Weights of a small GPT-style language model, trained from scratch on English Wikipedia.
Size: vocabulary 8192, 71M parameters.
Architecture: RMSNorm after residual sums in early layers and before blocks in later ones, rotary positions, value embeddings, capped logits.
Each number is 128 + 24 x the weight over its row's rms, rounded and kept within 0 to 255. Layers, rows and columns count from 0. The size above them is the row's rms in percent of the matrix's.

# layer 4 MLP gate, 1536x768, rms 0.0217, rows 1405-1408, columns 512-639
size [ 96 102 102  98]
[[116 126 144 132 119 128 132 130 147  95 127 149 126 121 112 106 104 144  88 153 179 132 186 128 162 136 108 169 111 107 140 141 138 130 153 160 162 134 115 158 137  98 137 105 118 153 123 122  91 167 122 194 121 101 115 117 159 128 138 126  80  83 106 192 137 161 128 101  99 149 125 108 108 141 144 123 135 187  88 168 115 125 107 154 187 146 108 129 118 114  97 132 134 173 170  95 131 111 100 120 130 128 161 110 104  86 155 139 124 169 131 136 166 156 114 155 113 144 147 151 122 149 124 188 114 130 144 140]
 [129 137 150 142 105 157 113 116 104 131 112 111 120 151 114 162 141 132 153 105 139 121 150  94 120 172 107 127 129 104 124 112 150 124  86 130 144 154 134 156 108 124 108 107 178 106 118 187 121 146 103 167  84 118 119 135 192  94 107  97 158 134 113 117 167 177 128 163 145 108 142 123 116 119 137  80 180 132  95 110 130 134 137 162 111 123 150 136 127 106 143 115 103 135 148 110 170 134  99 155  69 102 117 153 108 161 144 125 142 133 154 146 124 130 150 127 153 136 190 149 132 134  99 117 155 121 136 152]
 [108 128 124 127  94 106 125 176 122 148 180  98 111 158 146 141 126 102 135 123 140 115 139 150 108 124 111  80  98 125 163 147 131 142 160 127 137  85 109 135 145 154 130 136 172 147 160 156 151 108 120 117 110 141 154  91 122  98 131  84 185 117 107 133 131 129 118  99 131 126 145 142 141 121 110 151 124 103  64 108 143 129 135 147 143 127 141 175 130 138 140 162 140 136 175 117 138 109 157 112 122 128 162 153 160 111 135 119 113 109 152 162 143 105 134  75 142 124 155 136 170 149 119  79 158 114 158 130]
 [123 125 127 162 153 148 128 125 145  86  97 135 121 158 203  96 132 151  92 119 112 167 156 144 153 115 129 134 130 110  88 107 124 103 114 118  96 165 119 123 126 130 135 114 159 158 150 144 131 156 122 156 140 153 163 111 128  98 151 188 145 105 122 124 118 144 132 121 105 140 115  98 151 169 122 100 150  84  88 134 129 125 156 121 150 117 166  96 135 144 155 161 123 158 132  98 103 135 123 131  75 121 158 142 142 113 142 117 145  87 116 130 139 142 118 152 144 148 127 173 128 114 123 132 113 125 134  69]]
# layer 4 MLP up, 1536x768, rms 0.0208, rows 1405-1408, columns 512-639
size [ 95 101 102 100]
[[133 102  94  84 127 107 149 169 157  68  92 110 140 108 118 161 158 136 142 153  80 125  71 141 124 130 167 166 145 121 147 118 109 137 160 135 151 135 141 116 144 110 151 130  96 111 136 102 160 119 125 147 136 144 129 157  91 134 120 149 135 147 165 154 127 110 149 142 125 123 129 154 137  76 156 181 115 142 108 123 157 125 143 133  86 104 144 143 140 157 156  77 156 129 151 148 116 130 128 163 155 147 152 109  85 106 126 130  91 184 128 129 156 141 125  76  92 130 126 145 131 113 158 112 138 124 157  78]
 [118 177 112 151 139 129 138 105 162 115 153 141 121 173 129  94 121 151 131 150 128 146 107 115 122 130 170 156 116 136 123 113 104 170 128  88 154 123 106 106 172 139 134 141 113 123 126 129 167 131 134 139 139 165 121  85 140 126 144 155 142 128  98  89 141 129 164  57 114  95  88 118 125 158 121 111  98 101 141 128 118  96 153 110 166 134 107 145 103 124 119 167 118 141  95 135 105 111 144  88 164 137 127 123 169  94 143 186 115 129 158 151  88 146 140 147  86  88 153 146 149 127 169 135  69 137 119 142]
 [140  82 107 134 110 138 167  90 121 151  98 127 101 126 100 121 118 141 134 166 144 143 105 189 128 161 145 142 144  81 149 112  89 124 200 133 141 134 160 132 150 104 125 127  91 129 116 130 150  88 131 135 113 112 140 158  69 133 109 109 147 132 105 145 165 116 131 114 118 113 127 160 109 151 122 150 132 118 123 144  90 137 134  93 117 115  88 144 138 134 134 116 103 119 118 114 142 149 117 154  96 119 134 144 129 133  69  73 122 135  79 173 115 140 151 180 127 143 148 163 124  82 102 114 124  94 100 123]
 [119  90 121 105 124 146  76 118 149 132 155 102  87  98 105 119 111 108 133 154 139 152 113 168 114 122 146  97 106  99 108 105 123 138 139 143 123 125 111 120 110 121 122 146 132 160 147 121 128 134  79 120 151  98 123 134 123 143 172  81 117  96 125 114 134 120 106 118 190 148 146 127  67  97 128 176 118 157 155 109 114 123  92 116 107 145 126 131 154 121 149 132 120 127  86 133 130 165 118 147 109 133 139 133 115 131 147 150 148 165 113 137 145  93 166 167 173 111 133  91 138 104 126 133  93 161 122 173]]
# layer 4 MLP down (transposed), 1536x768, rms 0.0173, rows 1405-1407, columns 512-639
size [ 97 104 103]
[[155 132 129 105 100 120 134 134 100 122 121 117 117 125 125  87 119 157  98 149 211 116 154  94 144 135 134 105 140 157  99 182 183 118 124  64 146 138 164 152 138 135 146 100 132 123 116  93 151 124 125 163 123 105 138 134 136 129 167 134 126 100 136 153 130 122 137 112 177 136 116 150 133 113 126 108 138 142 123  89 144 115 148 112 149 165 103 150 157 100  87  96 113 104  91 105 120 123 138 115 153 137 121 103 131 112 147 105 115 159 156  81 130  95 100 146 142 164 129 126 134 128  99 165  94 103 100 157]
 [116 119 136 122 130 130 156  80 183 119 178 171 165 137 118 148  89 136 158 142 164 107 108 100  67 130 164 109 117 133 155 119 103 127 128 123 100 140 134 134 110  82 142  81 120  90  97 121 142  94 139 108 103 117 150 146 130 125 111 118 105  94 120 118 116 120 111  81 110 185 147 154  91 155 137 152  96 115 113 159 140  92 100 145  96 139 164 106 128  99 101 110 132 117 151 111 183 114 145 132 149 114  87 141 113 124 125 104 135 127  93 124 179 154 113 143 135 135 142  71 123 126 158  87 101 119 121 140]
 [106 117  86 127 109 130 106 159 134 144 139 166 149 127 136 143 169  74 125 121 153 103  59 100 121 125 118 136  95 112 150 150 109 143 114 140 152 138 198 140 161 129 102 119 144 100 117 139 135 114 175 140 119 141 118 124 128  84  88 112 142 109 157  99 151 154 118 152 146 129 120 141 118 160 148  95 144 117 160 153 136 122 170 141 142 127 112 152 137 115 167 146 109 137 119 131 127 164 130 143 125  80 140 182 118 172 100 133 127 116 156  84  95 130 123 137 167 128 122 122 108 103 144 112  81 106 109 115]]